Weights of a small GPT-style language model, trained from scratch on English Wikipedia.
Size: vocabulary 864, 2.78M parameters.
Architecture: learned positions, biases.
Training: a variant of SOAP for these matrices, 101M tokens, 4268 steps.
Each number is 128 + 32 x the weight over the matrix's rms, rounded and kept within 0 to 255. Layers, rows and columns count from 0. Numbers have three digits each.

# v: layer 3 attention value, 160x160, rms 0.268, rows 69-118, columns 0-79
# o: layer 3 attention output (transposed), 160x160, rms 0.229, rows 69-117, columns 0-79
# q: layer 3 attention query, 160x160, rms 0.273, rows 96-127, columns 0-79
# k: layer 3 attention key, 160x160, rms 0.257, rows 96-127, columns 0-79
v69:129121096188093104114110119112115138100169156145167091139090123100096133130107153090157147152111108151166078139163133143121124121142152121186179171161174121105090141149127110171111114151129110125167064132141140214117112077105112129160172089
o69:136146153047123060142121119221126126186095129113113150109128115131144124121140115141155144094128167119166182100111094092101145146147129090129105071069132139183076126134152107074185073111134134124114229127140159092126159144151133123139087164
v70:121170111126135106138169139138112148109084065117174134101167161101076182132170151121120111095116121084150129141117147141161056087169125129149090133160109134130091164166137120139140171123106092127115136083082152151140161118130120086124095136
o70:165089104110088139129080169147155115147125124087129129129120114155166139129113117161171127096176145091119115130142099101128186169113178150174163159084143134192139076142100140121211130142133144143166137161165124101134092139131155142140182100
v71:093144069142068160130107090137102131127132126160101125119106122110171151116131136113140131090107160118120127092142134163088111163084105108148129109139160078126097170130112121104123131114106133135129102156072200146118085115194138113107171115
o71:160123149146116102126092152122161135155147111079147147147085170104089148102126124099087156145138101108150154134100048133138106123177209076118163097104104163156116111113139144156125104139161169139134107119179078119132144136137092083149118129
v72:123117164151093079074120162115104140115105146085189166116164125114064155123123149144146096098131148136201125140137108130114054110154104111129159182134120128139137098095167104131207142092184102145152071143111141142055175082088149129169168126
o72:111146120011163090108150108133159097160135126107148107133123162136147143132134123164175123154086162083130091164092143128152169144097124137128106071126163114142201141112106124134095128130108153099092170102133166152191092135172157114063102084
v73:092175127094069103073175120131186178141131193080154112147088108141136131119104129162081094189104104137091134109098107144093074127138066125114118157135157138152128154092106118163148116122112146149201080087147122125118158116119101109183098164
o73:127112173139146226091117131143086109152100135105088151172141114070094153109121139148100130078121114135095128145139143127117090116092187138107168041045094108176112136141129107064118099134162149103112192082081155101155094101120139101130148129
v74:080156105183112154132133115123130105114109154140124103140122177156123117115143078138147171171124110146089131163159097144098135138099095107110138166136176099093128160168120079063092165163159186116084158136108080129113136082141110101100129144
o74:169124132147081107107133136136122174193104099157067133106085110081052139075141186149164104105103129163149124141079149140139175099187144150124136140115113134098086103123120133176152107120144139161128085139140146149130119185144075138130094131
v75:147121085168143127141127168079077113173187098148131123100090118167123135122160153175094147174105090121133092171096080155107111135127120130150117155147082109116115100108050117097146137153207118152131149060145170105091087032119069124161171160
o75:111103103119119156139132101185150085090109132088097091109172120096124181130117114126139097107094124135117174096142186111120140159125125098105187090125147149128139124118167094128135118087094234097129128207117130120124154154080144137129130101
v76:168113101131162082105140119140115115118147121115144167148106122100139080140143147146157153151093146158110141189169136129109120119121147160087120181162118086139181116118074124146129148131113106108133102126113132107126133119155046132079130121
o76:118137176107097142157153132174092133070078137162122097150113144127077151122161148137133130177147114144124102103120144190133117131159122101155120137092112107119096132124131175113138149121147137119107107140123107091109103120086207120160101170
v77:126092129162139150126102124101127115113112127135103125116109106146212125131106170080117175094087109162148109120151128108124130128109115146138194169142082105043103137117118093128106145107120167079122110101134098121156102093147144157092126120
o77:183176107149127115119117115118104146156147132115127113132159109137104174166110118101171078151115143136142131095096096152105114116128148111156107110124176123136141127142193140176174136150122099185094102140108185120097126097097118105182175089
v78:097088129119133157080159131162128155151127173120066172100133119108184105145115076138089162122103173133138128129174141114136125166116100121112115126169168156094177091131073114159116089139159167114156107111162106107124144128135104118187102134
o78:103104127113142143151083179075148105070171111130124081188143068137080133110128177110158084150117087130059157105111114191077128110124142150135173057103087143133109181119103137087050117147134104162084095110082165095130070119105136180072107163
v79:177169117113118164141070148227119207137101089128091099172078174172122086102082176137143135159123073143098106125127143136109152140138160152128144144149137125123135144156196093124140153110110086176170142147125149111146153039110131130197134064
o79:093126105136130178136217121163164046085120132092143159082168067104119148112160083112138155120158147122152153168091110127175055121098090124118112133100100194167105071131121133133141190127126231086076135105080140127040145169156077087092111109
v80:099154133146132149139148137115129183134124134158111141125149158123152143133151157122123120071150142191114101102119146139089098084150102121138101127119098126174110136074078134108099145123114160084149134090091157152205113103156162101118070208
o80:146118163193106133085099149130160095127101140119156172134128108152161172167083095126141148175150108065161185149173142123100136133081200142179159081131169128149150130104151192186154157139152066118128154154231083136104103147106038124154160066
v81:140111108099097154147096134146143130092140099168135173114122101136076149189144129119137166086104171108114105161142129175180121145124123122142161104125139108127114137175150124146122153130127108116118104174107118117103116116108111127141116075
o81:114153140125162109086137135113085137167125101067114131151104155160172089106114106142115149168153100155081106122119103099123147138143124122087094164118099135112118105107101156146130152122145162132150118053114130170107159141143142127145112141
v82:158113114108116132174119078142130163129102084145127134078125133170094121138150179110100131097146122111188106146121154113057123062175096129141094158150130138112127117133066118154125135095138159142096144109165189158159103055096100128142090158
o82:108150101118132152097148156155104088175134132095090152138166094107147132141122071154113134155095118137079142139108138133156107213088135135100115158131169146165115140115157185125117153156103170129111096204092125116094166162158128163151162094
v83:129115095127078107152179109171213116133201156119127176136115167117153123087145160191147092129062168100123115097140169169095085161150124110119123173116127158131103176138121154164081091176184168127107088081171161082096086127109085137155147165
o83:088106154123124168073139121080075158104093102096112139166100089122106134128121094091084083112131170198126100152168051156082170091114149141120119106104114116140103122136123128071149129126072142137150129129086084150084122111090136161107156190
v84:143140104149128106163178115145130128166128134055146116167114126162092169137152123151128143156150104137122130171115115079119145126161129104151146095142129115110140077107077139109142097094128142168146135119060154104111129126136126128136144106
o84:139148123068141141173132100140135128066090145168110113122185099098121045125126129170087157128141128121154082102131156156206118188112121132085117172152102093144106159174140122148089126121130112090087183163152092136157158101145143080191148188
v85:104095111118124123143105157049128082164160123127112130109118110132110145156057138114128164176131113123121112153129130085126172122187157083145115130096116124069123170113095133135114132199139122143118093165130143128144106123149122149157113129
o85:114110125084129170151117115147163195126077163111146137132173112177156156129161170119141112127128127115107143090146105146094146185147103158080176113122112134171109068100166136111136112095152093159120099109126115088123184124177132085098106181
v86:116136138097107161136192067149146138131136093100132127132115102092135115157135142157157130124166126156076133089108145164127137131103129143105108110149098109153135076138118099126118120119126143135133066146125092140112127124151133138116101137
o86:127146111169069152118075187154131118098129151115131151156149134136098088115111099099113169083104133145158216204153130115125119116133114156147091137092160141111091121118120184123098116104203159138140192079179133135094123097127125126157096141
v87:115109107127087145109139153109070112152094149099109137145125136139145151159165129120165169181084158154099190166135172185114126137117121131112116090144091137155136135167103115165111123151131093103143103150093104129124145087146149150074094123
o87:114133142126177089148091056093096135110145160155143121139125097136162119111099124139121124119169136132151118089143100181174113120158152156160122149107149102085110136094116163127137119128133153102146143126133180111119117129102154144129125157
v88:181110096108130157078097136173130107106137095131140123161135148121137125127108132123080128120102105146134086096182120085120175159137122128165106113095161137175098140097080128185085134093130120100129151195118155116087098138146116158107123146
o88:106127091116130133170144106155100197144113145091169133146108116175169134142129132116106198150140115083102150151108157168126100113184146141097124091132108119127158118128181152107149174140132128141167092094151141123092175153147218085157105149
v89:116167107157129127151116090114119162150129108186126119126103136144144100139158151127110150095133150151135086134095116149075104103126129147153141135092114162137125093206070156134081117158161131141111135113139090085179127067117095127119171137
o89:140148102114121112125139197182126106103139100141109120099126110151123113098079139175127096201182152101078143111125099118155133159122098084092136114175137178138153160112106120149138113059133167069125083168092127158081050142117127150171097128
v90:054113146161149106176157187081112124157128143164103133121135140093188147124089105109136091110087172160103153128120180159123092119123105141144103118172155099132160118139134102079158112139174128113123164074176062126120060157095105147088169141
o90:135096111133208083096104150126150138138156152161116120168100168150083122138126143070109074091159128176158145065110137109107148099175092135111114115109103171110096189131155168129138153129104074137174063166085169139132108139126123146166148113
v91:099177123160211136116153143062165115143116133156160115056120136095110160109147074130125146093128125124130097110139101135120181121093125150154167082162112110113133092101039122084064159186133143137125153122141166106130147101081186099148119147
o91:178038144113130187127119086173098127109186104158105109169101149106148133111113209191130137112128119106136114152158158068089184108143109098139095171124137098090168129121191096120156123131102132141187116149157078108124072164083105141159137132
v92:137100091139106101114151105171070154131116085176162157121106137138132164101105137091184130089142079097144090147136136159081102150093141120124123135153134119161131131080138139124103125065120109076092158133091098120081120079128076128087120083
o92:141125153109119103140142125134097071151142132084090152072119100151109109160155080143084085163121113089117171110140209119127146134135137098129110110097143099103126070159115132142091164198131166154152102140106136170114142152083105105085148105
v93:120100120150059069121137140133217124130150184112151119112151111067133178151127083184141110119130146129112108154140147154126140083115131122092076172105173146109122144111118154164163101120105091090159174143124124118169158163136154078087145101
o93:084081128134124111150060140099056177140113136134082080092100103143144087107101155105103142090140121100119135139167174091168059141114169148185164110088107122194173109131130175096114123145019122117097117095163108152138126134107112135112107101
v94:086109135145098092097113076178103118160085199135109138046118105059139086129112160122159126087092163170082110203159157143063147136123061160123131144207151129148159141125046148150121133117118133142122125138148130186136112091108129116120116168
o94:150091076073131163143091121128147129137116080164149120185143134152087136146101194127150131172153088133164113092139103145120129140146214063158123096072131159105108136101144170135129115138130128145145149133122169052099110168124107180147107135
v95:129129154080135108154137156125069122120114125130133193145125126158112188126094096148113133133144114132112161127124107090130123191104149153140102149126125146089134135097125096134182149110136139114114134132140139100120178136119134170089144099
o95:158146126150115195060148100112157105159119107101109098149111109149170111092159070107145146113129112125126136127111138156135144105122112113111147147120155145113186108149142111071117085171122124098137108153140148144139123121104135112093137098
q96:102158144168172144112109136133093164165112117107104089139124123133151096170137123128224161146117171083154143122119077141085128128145120092134099170119131211101105115118084103157097130140168054190060138126106083187105157115107167120145056148
k96:108120133156158061161092089164106116128151134147196132141168094117144185127134121146139049204083140214123132129104076148097118133147087132159110100101137127149169147145162176079067101210137088183156113126118140153065153131126089125164061183
q97:109143180150097146170156193130170130153115145113097084122178066168144147093119124074179172146181158076110080178133143105108114114068099219149238136067103088049081122071146152145150139140079095152090112169103113142142114074147150154110161163
k97:144090167136162127170156134085125185147119182061118145131165116196127091128140101176137102111114121112159122068119081143140106186110114178136122168098139189131114120080083085145185132149096087165117117124096093098091140112130175146114078136
q98:124101168159142096134054128163116083046095085102153156174142059174195127125130134154136147159119129130065138143106143201094124087129152089155136142097099127107161183179166137098133122176169070121103197110125175141100144101036143160075124111
k98:148165109086121117109151149129131090135109164098146111146113090159129068095144112080108184148160089100137147125086115139024144095102081092172161146209096144150135185135118140142140125129162090191113122068140186109044149139162168154119112136
q99:152091150074137174157070137151185128049063130139163134085142139161141153143156079104122129131124169146119107131158069146126096129111110077112108089127132106137164056160108129074131183117131099183150155129127103107019173152125122077126082103
k99:092129125116163115140128146151227128074148128168173116139171077183123123107145136163125172154138117125179169156131152125191155165137143220171171163082119127167130120126093118109119135091116056100132156122152097166095070092168130117107125165
q100:132112127145152094068108193076157149128188143082143188104121080109162139147141074125134131161180107118106127162116090138163165116122121131056069113126088034084091064071156227148096147169156153101135090103135153144165094137198175105100135174
k100:097160161106175084180066130215119093176155098104225175120129205117115107160128136077149192155099114098142154110114098084157152089076082076032091153141121170118123121091137117178119165100151159128171145050162128111137174133191146105085117146
q101:153134194113090087035163166203118130201172134122146128185099177096096154122117127137104151128139141124115156137113136086220127217111179129134143104109165136147143144152137081190059156192104163111121134140096098156145131186177079174103056149
k101:066144163123129143149127092119113098087130182109112103159106098152092112165097099131176098187148118058168103101035143138182122159128154091156143124106098139113129083168146114139061088179135183103158131146199103136189118119155064063125175104
q102:151120104187122165135162089144092131136184111129093087085142099113128112161193131072166102121103104116069163102100143129104116114110131167116139144135152121171151137126131102083159129144089200156135155121098140072063035150139162146085126134
k102:133083093180110175186146135130168068090141141100156115107116079057106126117198116087111107116111163152127144089177099137133098128130133120152170130174138193162189097095095130131175133095088161133180133156105160122161122095150084199096188146
q103:122203109154138098149128135075109159075157129124111135120140122190168153115132096133159183105124161095125129095152081124175123145150210172102151074127103143192125144147131135212121146110106186098183129138077136131123178182142096065104151140
k103:105161114051141115093106134129139195150096137104137082149098121156142132102121091135160097132154148121198085099159122118124116178154129134075069105105158060134158151080111158108179146167126165090207129139119135105164163112183100148121121188
q104:181154178194097110157112183123126144130221153192109171057102096081118120140080088084149073086129160094131201071119095131126122065158173080228138057147139116153136090125090102113167153154102095075105128148152137136094101160122148148211115132
k104:164107169160105119036144112189125103142110143221149088172141102164163075149145191098084099121153141112174091095119090113184107125105104159122143100171128071096157176120136170140167102094112070125038115130127087208209049125084112149097128109
q105:131093123091149147109123148006155140151121172108140118100116216062069118148135133105094136177111055073166086165145190112163091157152114133177147072096197156150162126118068075119165197152132118173123111114136108146076050142088136047117185176
k105:135153144137185108170112173111116100064085076125168086146083153124161220119175117098059081133098103155124155013122148174169088155129115127158173080044114114148129125193117137137154124073100099099184140130187079120156158132130109159111123113
q106:138165108065121112155092159148128126094029104132168057131139115108113101096145174162135154136094130124089176152134071078135179143157082156145174176106142160098182152130166188151131137096123156157076123110165112100082134150110134156184094112
k106:132161124138128144198096153135074106090098199138206169106133099151179152116159160169167151180134168115108153162172131170130111143140110172106137049150168208140155094112133096124129080067190122106140165131184119108084126129126120085172096159
q107:153095189064101135094080063098069074119111179178136174157113097129152139091191109126147099136118124212166122117127108159065128116093199034142112112090142112111122164092177130114140120086100191103141155191144161127097113107108137088105119207
k107:123144086094172199142111095096066164194128137156155111140172099110120105102108142065113166145127176218124208111182099141084098095120154104134090204126128149105075129143120132151088110157080143142085123152202063126129142077087124115114218109
q108:161105187095165069076129117123172150081148156124097150165137124113185036144160097165104147040108152124098061127080156187128190093112154178091141103130135117162070197067062149143054089051092104176142110055127147101115152106116167121122098109
k108:133154154136155066106138174086111133121157090137047101144130120062094102141146115067110135213170186126112158169057131207043102143214116150023172114063101093059107168078066132119098069068127084180124132075067107188122167108150076127095090184
q109:187167113167126149130138091148049126148115135114090139176131119139089128132145149164104122128136103082118149113069147183168116158130154149154104156112126119146092132167117093164053091152173080162075134157176153075115106187171126159177145161
k109:124113176137182107109100123129115098120095083114089109180156093094089127124085147177122110123136141145108096137132093102142175105071174128146140128123078123171049080132121136145170153092162100085146064115128115072122141136154101158179160151
q110:172075131148067059129144075152152076141157114099135138102116110158163087096142124139152099144172131119044060188130147083125129174148115109114121062173128179140148086058097172137149100138204161131129111068092139161080108148162089132130120200
k110:145131124185065055168105172151130208186040075118112143113133027137154119086118112116140233137124121120071139189136090095171146152142074123137111173136073143061156113162129192201168109081120154161096136163115186156152102156175184194159081074
q111:188133094169072101117148100138089135121095145098131181150114138145155158065110130122122064070096124148120128147120167099124102170206133172156171051093144111106130174129082139156170180131103160065216148098123112146126206107091183117116135159
k111:178130159157123073125183137141088158176101112152151133119149060134070138117090129104164190132124112142137180146216128132118110207137150088133098087075110093113140135155079112112179126148098173114166163077139121138126131112090133096121130166
q112:093159170157161149141153117145159133148108131211098114181130155191118145089122164149080142157068137118137154198142092111111122131161166120165080123094137072085127125153152137078152147076130117130150103208106146119150135080139133113098140168
k112:188143130144129140167123134104110131143132160150160114073086158133106064112149092132095131157153123079121142127163140164161142105075102114123143168119092087122147059118164119156099180116137171126191100204178145180143075176168085140133086090
q113:100171072161167177165110077068158092148190148155083111160116118112144166128149190151158198113157168092160075121105097122095146124102129112142086130078166163166099138150040127126101197121163094074131196145135160118162114105134176145096148161
k113:141159124086149144149144096101167129061152063114183120143130118173150080196109061092170117132155175158104135034123098107148150100147165122145132116153141114159148156135138166186131148166091093147118092165155175152092177131172075154081158075
q114:085119139090082134161124105138142175100144110139076124129085137185154154144088087085124125142116107140084108137189152140099135125146098218139215041203134111128128145191162103128190131150171062107107112120169142108125164178126126157136142129
k114:084114152081136115136162096087116147124140114108149069087113113135135143092160170108133163143053136085135095163197093142107158161097074201161126182119175109113178161151190141119085120152172121124077106138149130107133137149094130143164183141
q115:052142168136138120108140070154091127172113157126130117103082100206108130126098128144057169164096154089102098144162119138147131098075087106139088096108147197135154142122125096163147136152131116095170109154178126119108151133113155087183084104
k115:090192137174079129126152084122162109146119126127105106099124064183167183162098179139113121197152169107146055147127126130098077133082121104116077135207124066070082109111172113150129158178144074105132134147188147103119135175133073136162117128
q116:115087205120130143152190103170138212118158143109230156125068136146147115152109192151167121191126077168109104099060146157131212111136119152151142116149129131117194112120103132107118157145059111163153117110121093207083165121140138143080124101
k116:114107096128138071142138108088111118142169128157148143159061126155169112125194140113142111136161118085155106114063135173156180067105123126173076085074096105110107097135095103124138147152101091145116071140034085130171095131147189068132169178
q117:102124142126106140095126166170150084147128147083126180082095095118179177146184141066105087142143141097166121102100170222156103101104053204146126131186180162112122145128179098153123155132057206119156101098156096175128115163143122183144092112
k117:064160167160130131122173161129131075157110052110125092137117131109118110131129117070125106156146077091191070100140160142098147090115086093124117116195139127174176106132075112149240070155091090132098096185160189083115165114166179050151132119
q118:102173144140101126145148118106147132153080185130088221131147083139174142145187104173151106099130123104147125143138192069115187083114140100210167074122223117112139096106161070130161140152125163183172135071140204118117098225151138103157139072
k118:141147083128141157113089102188116096146109127114068153079136085183117091181112136057126151110158108091205138120140096133133139122105136133106141172094177138111130112179173133132143129099112115067147122103084137100105125065083152156144144167
q119:122104089157113127065142138136178085158158102132162170165154186105167133169144190158136161150128202108173078142159094101101089139113164076100180093137116147138093163077162140103142102060119140197126086193172126074109110141133133099132143112
k119:091106118148108161098170162118143141065086136101128139119108116128156138106152186129115132132121119148138131104140087151106190108173122105160068099086120162142147148169184110114107040052109110130130145119149118105140096133169129055189083155
q120:128145166142099098143149130146138108061094080143141091071145119137127091105162081084148113118102141150129127167129128127159097079146104132153146120104150151174136162181142164103121183115163117184134133138100161159189131084097147109108130130
k120:118156173169173140121080125170137139111182096131072148164054151125141147132148112134163136128047168094159145115132123149117138112120109102116047142129152152161176118143168127098135076105170081149112175160120144143115104152114138111164089104
q121:139158094134089091140065142097108096178125131075137123134133074104084123143145142120054195086124089071179116084150179157132139125096048079173143043062143101135199106157171144161099194135099100184139076137109071155122180105122098180127159128
k121:130102200164120130067144121146151146157126133154058161063135130135121149136110068143147177112118135091131190080112151137118162099155161078184142074109172122131115119099134177139157120152130074111088129066141152096111136175103120184103185077
q122:175140147127160149092145067135083141169134089120136127125089177080122134134152104189146116148147157086159112126112152138112134117137161130153136104156158091133139129173147121129133104169139138058099101095137149131081138141099101120142139141
k122:179101149159090161122133147169050176093112205095108159163154117114102151125245149150110087106137107121167136135086096164133107113085168153161153110090187117128113128156164111137156190130089124132126159140154137205146168126106131122149105185
q123:122120186142151171084205116145186131070122125144136060097121188167129211171109141148130097134181125120097163057174075134088143158148131072151141118099076175120132176123155147101127097146114124108095124110118094095140150131111126123119155100
k123:105096145126125106176152134166120140122152106157106144105064133175135115096074167145109105111164100181149124137135118130093149088086073144180172085052085176158099154138140121140163137119079100093116098143070107098118114142098113146186139088
q124:155047069129108080177176061195095191096135129097139097149130163170124150147117122132132112112117130154181090131202092122138126059141103123143101143143143115123100191065138072100064127089161156115120156135105137062153130121149149115179127136
k124:117106108114067124150106039130113159095153097191139075112126135120109196114114107124117170124131164127140134188192028110148189145136089083087155128119134160146087160100097087063157137124152167153121166119156081097197146136092073194137118149
q125:115172095111118158107157178038170133149223098146146126174121126068087094103167143110050138120080124142164114130094141126161141146095074137056127146135122147109213121137157085074133157165079108148157163102113152186141106123204154094080135111
k125:078166116103161216134165101131146089130172145179118120146131132100128090108154148139114076121108133130143088113093098127127193088105113182094134150133125055120096151178120157124177125102107161097170147094131193216064099097115218099130052067
q126:145121163128124143142120136137130088141184160132151161095142145138071115122106106024112108148143178077096098077102138090164115098080144049132156105122068133102206131104064110154119128119089146090162154117183098103111116147109086200097131098
k126:094092100125074113123138133170182135207153070106112123072078094140114109103091140106111113123134131073118227108054099147129157166139123137173135136165146147147109158046129135178108142153160174055168105157160087115114128104151132123074121084
q127:144148124159125110128107154191156101122166176139154179133096142103130152122138088053044099162160121072151059127097130115189134115119044131158174153125139173137137125133151130181100140160141129167138142173057137094062190104158069168084117129
k127:090127128138189181111053172137109087144086155091120156128082127096198175164164114100096162160189170087113116155079117107163135106107166151144132141185178182139112153119109100042147175182106187058119160156065129113121078130155187105135140055
v96:126145143154132173152102070136147214138127161115144132131175126059181133110207130133144119098121167157150135110138101154094184110106112096164181102073097139102137131170151208087157153105123083151136127157130137124120037177190125049126142114
o96:061145102101181081132112126118138112103127111091135132123112115085052141120113125080133095164107126110089130146145154112074073184141156201108137138217071153109126127124136085133054123164164122090114152183158182135184215118135155128150085169
v97:123110113140095113177223123115135113096148099154149144193104095156187197157083107111137147120137146131165066156153122148141044083067137066160136183107133150106126102146133154089150090130135126118158160174119120122174121174165149092105086132
o97:155106094087122108104129130128082134131117121098136106132110155102087085123160141148135113079148177125076128125123163108098095201163107132181094119182135129099199147149148166101097116097107139066111128112115181165151127112112070145087090153
v98:118132109177149140119145079136148109121081170165114135083137125085112070153088168069068141167155129136157051170128085104150094122129119142127170140057135109074129180143137172075159128092154108116178157083197142124149121224082122180072117171
o98:118180125099067140162086157082093129099147090153115118153108132149088106152099121197141068173078101122181154117092161098129079143096168107140096091203127177125121082159140079160123111125107137158140127133082125129089115100128149109142152126
v99:120077066162129133146118120131115149120087159144086139154146142163106183154100132089089203149124122097148132139133151133160214161143048129110102105117093114118118076165096206093140120133129127116092148144171150168110100134119131148126018107
o99:128128175065123129147146124145099117158080114145137103124162117097151148089156127137219119128150138187117158127081105085098089111118128182167109140065138166119123166079133099136118113132131125150131112136073160090138150078122105172115120204
v100:103150103131160120109132145107157175074113168203092146078096138088150215115089152158113185070170143111122118091109070113058126138083120101107082166123216087152076154180090167088179142161143179082110094148158107101202083115094117119071143121
o100:164110139099139058133155129101121116164103167104107152117155093147117105099156115137172139149084139149097142132156133143158177112158098154128161131059115187130124088092085151126059090110115062233102144142090074123139175144129136131105106116
v101:100142065094132133181053095139140081146072105101165150129184143255097110157090120183095172177123129142158091148121127115160061048147080123115150161093189084113124127142118098166137073140108123164088149141082140133159174157138129064095134143
o101:208154113205117203113169132123128197152184141144165149082106112069074103140157170111128110134136126132129150094072084149148144119146186101137109121119127144141152136099169165140130111063106169112110077099145109133168087118091201125105152134
v102:115086062118190125092121108158120154207152071137149103074122168150236055151137130081110116128097119167108125131139189098164164180125086107075129112099125154131122080136202139075126124116163138153110206164146161175108097110138159117133156124
o102:149158181136170134148162098050123091107120154152088056168149145172124178104041118171150075110197149097150130047113101157106174123115120168135129108188166127135131123125120131164147076142109124063132095120090167099122177179108100091121097133
v103:088117157054117126085154091122157057126105093227115220124183176123176165180110137126162151091114143135128141110109164160165119139099056090097160138178164172124131160110120030081147121109083165162144091127212133122096101148093068137096079150
o103:169121165195070088150127172114125168113089176046134101150156124173143146131150128181137131151121127154090099110088118122157143124180213184165154087176115174181124094131107206104153129180137133117132126092044082124120129149131178103078099169
v104:151163147187112141114113146118116134077164148118137121158157074133097126104062119120134109117120074126038098127135212115111095194181110192070108055162089156133176133121134068106164111128137132174142254098118126113162098115101132145158111207
o104:086150143132153110121095132137109113100096132160135148187047188113163102164192179094229149147173173132147152156095075158133151084065115107129105119103159165123106096130126174068100157143157152132083092156141118124096109127104140094161185106
v105:146159157112128081044100160111151059147086117139164135156134099117091152053137172097131100125083060186179158086092105071151142158103163136095129055119082122072174165122126184111137101170140171139150133141087069065103168120149157173126124103
o105:145125165136093109164090064173092108098131156119132113125041169085187123159135080111095203143178171133105112173128102142093119162137107205194089162159194131110127140116083133204152170112151084126141114120151141129112144043126157107116112096
v106:121128135099148148159116165089095102153120205098124152150113155177057142054109127150118156073139114156157124165109201131123138075126085070151140155155109142105210147143105073117125114104128120145112119139101101124120132109137186142126111105
o106:128118109130086167096140132144114107073205113090140134152118184163173174115083162079147126095096139153112101095129121084128154182127174154085081119120140079154085138125093169121134172139150057124173105160114077138179147148175095151088147117
v107:120093178112085096165121176174170100101136162119135173130093139051099124055122114125074153076098123177112078129138139156151142135116106158146116129154051130148075109083123162170091093109127127103093095096157176129159084099071140132108157120
o107:154142074144152133105123076123095150143123074061189076110116069212138144172164157088170113171147131111142112130183103102125113110111176139130097115156141197163101182162140128103107140187049113144204203109165105121115128103132117138165071128
v108:118076099120071062139093104113085128130109111108112140164143124137194072172172097134144159142228108201200162189062129107111103177119069033126197113099138066097093109108191134142100091114135097079160124119175124115099151096143118169129112118
o108:158118175179180132194129125114126148144138116140138138123099133128026153087125139119204180143115125093119107064131117150094160127075128156132101115171163098124155119156120136149167176155152191086096119209122093140110130126129054157119167148
v109:125110113111169145120137160131121109138161081190074179113077143146103135081102010165126111147096131134134168147123134115179078130072192107076158071103099169126111128076154086082122155143115116163164105129155121168139145069166115101161129137
o109:158100108180123116128076100120118109141145180118162091119121149082162105141166133099093175100176162072151103128099080141090184076189066100141148136175143154172124194136115118145172078160065121146158160129064142079123121187131133152108137110
v110:171145107112134105102169127123128110078125080127125123172052120107083138133149136158096176112132131102108137137104079091094128121196085134121073136142184107158108134153162186157092123147116164131134154110183146088174153093090178116057059121
o110:122122123156160112151157083141131132106099195091124129124162133159185167101161111107141079125120109172142093103202164179130083141100119111217135099075068100088115139116103127082150165114169124113084108101133159155095111152146136099174136107
v111:108090143132137148144131086196124112113150074143132122118101150118146115164084100132134157163113091126093125106121136123169149144110180121160106137109136165079055171127123058118149074139166159196130170081056081112120156168078103130150133085
o111:143119123124158174179116138124162119141152128126143149189146126115092103082161175158096130089170165108201146130049155148179137129160148142102089119086120063125127092135112103171096184072098124126123065133142111121073099118170147106124075123
v112:117173142164131087171120152103113127153150105117146185167143139103095119122142093079109126130140149112097131118123102082139139124193102173118133152122125144132127158106096124139135139077108140170119114131066161132109152063107076136170191159
o112:107148105126140144119122126098160080088126122098118159105068095122122132127113167139093131150104110152127068107119142165158180078086156112148142134155120131167083147144165127134118138122124165084118142097174083112148096133134167095163158095
v113:137183163104107172142134155176099107160072161110089129158116125107111116097079098131105094044132121123118121158181143129115120095132104179181157131090103179136120108161130144167061103092056132115070128141085156067168106121107130109123148123
o113:102113136122120106160160157097116132092154069127167112134079165162179161117183139144147149132081135125088111142097159161151160111063118127054141116157127124103089136141129145089133121162169130084170194130146153251165162165154103112134089131
v114:122149130129159073119112173192121185111089123124159133155146102175125061168135173132158123147121075152139145098122139167098138133033108131131139138150062157132116187113136133117202109162100097163094117178096110125185166115134080134184073121
o114:156132132115157227147124119099071086137112146099157064129112082071186190131147115132125158092110147165190125145120071139195158140165155127110114136100174139132143134132155129145138148120123208111153110124161154127108169111114166166117116138
v115:160067136148114131065135165106164090170162120090147124159160160101135118099113137083159212165108150134183097114142191167109097102135139145125161166154110164171102194080087069144092118114129128126092166125111148122136095071136102139140022153
o115:111124143077100133146123133122117157119104125112135111062043109164130122118186140163076118142121165151140085130146113114140082137114106174110079055140170113128141063128195152109183149204135117081135077158125100133105132149102142133131141105
v116:128172122133040156156096111141142147101116128122076050152177141132140055121145158119160083132178098150107066111171059142109131132122159176109158064178095129165106186130107146144077143119115163139171176138121113133141180135104144131081144112
o116:174126155110166140099145153208107049153124134139134209178111145062176143140128111141112229113112124134168180146077171163148089064147092072164098143095095123097115116104184127153180155116104133093133119134114106147123133112153181100142072127
v117:121094163141108126143070137190113102128048170128149155127129133105091133187138143087107074155146097158126143097106122135189122189157130102136144125039087150116133126220152154165083102107131060153156120171100126113134125153103129107108145115
o117:066208151107143135137152103118170126110131121121157139154105125160134122158080104100192159083128174116126158176137093103047168122100132150105093144171111140164156176105105091143152101150116123061109161080176148124114151113108112164128107150
v118:153159089122252106061146219120171180087059115148136173127148129164121113080143145138046181127156132089091196124142117123159144125136108118114096093143159208129084167096164095060148102081099138156082060065154172138102154101126160076138174094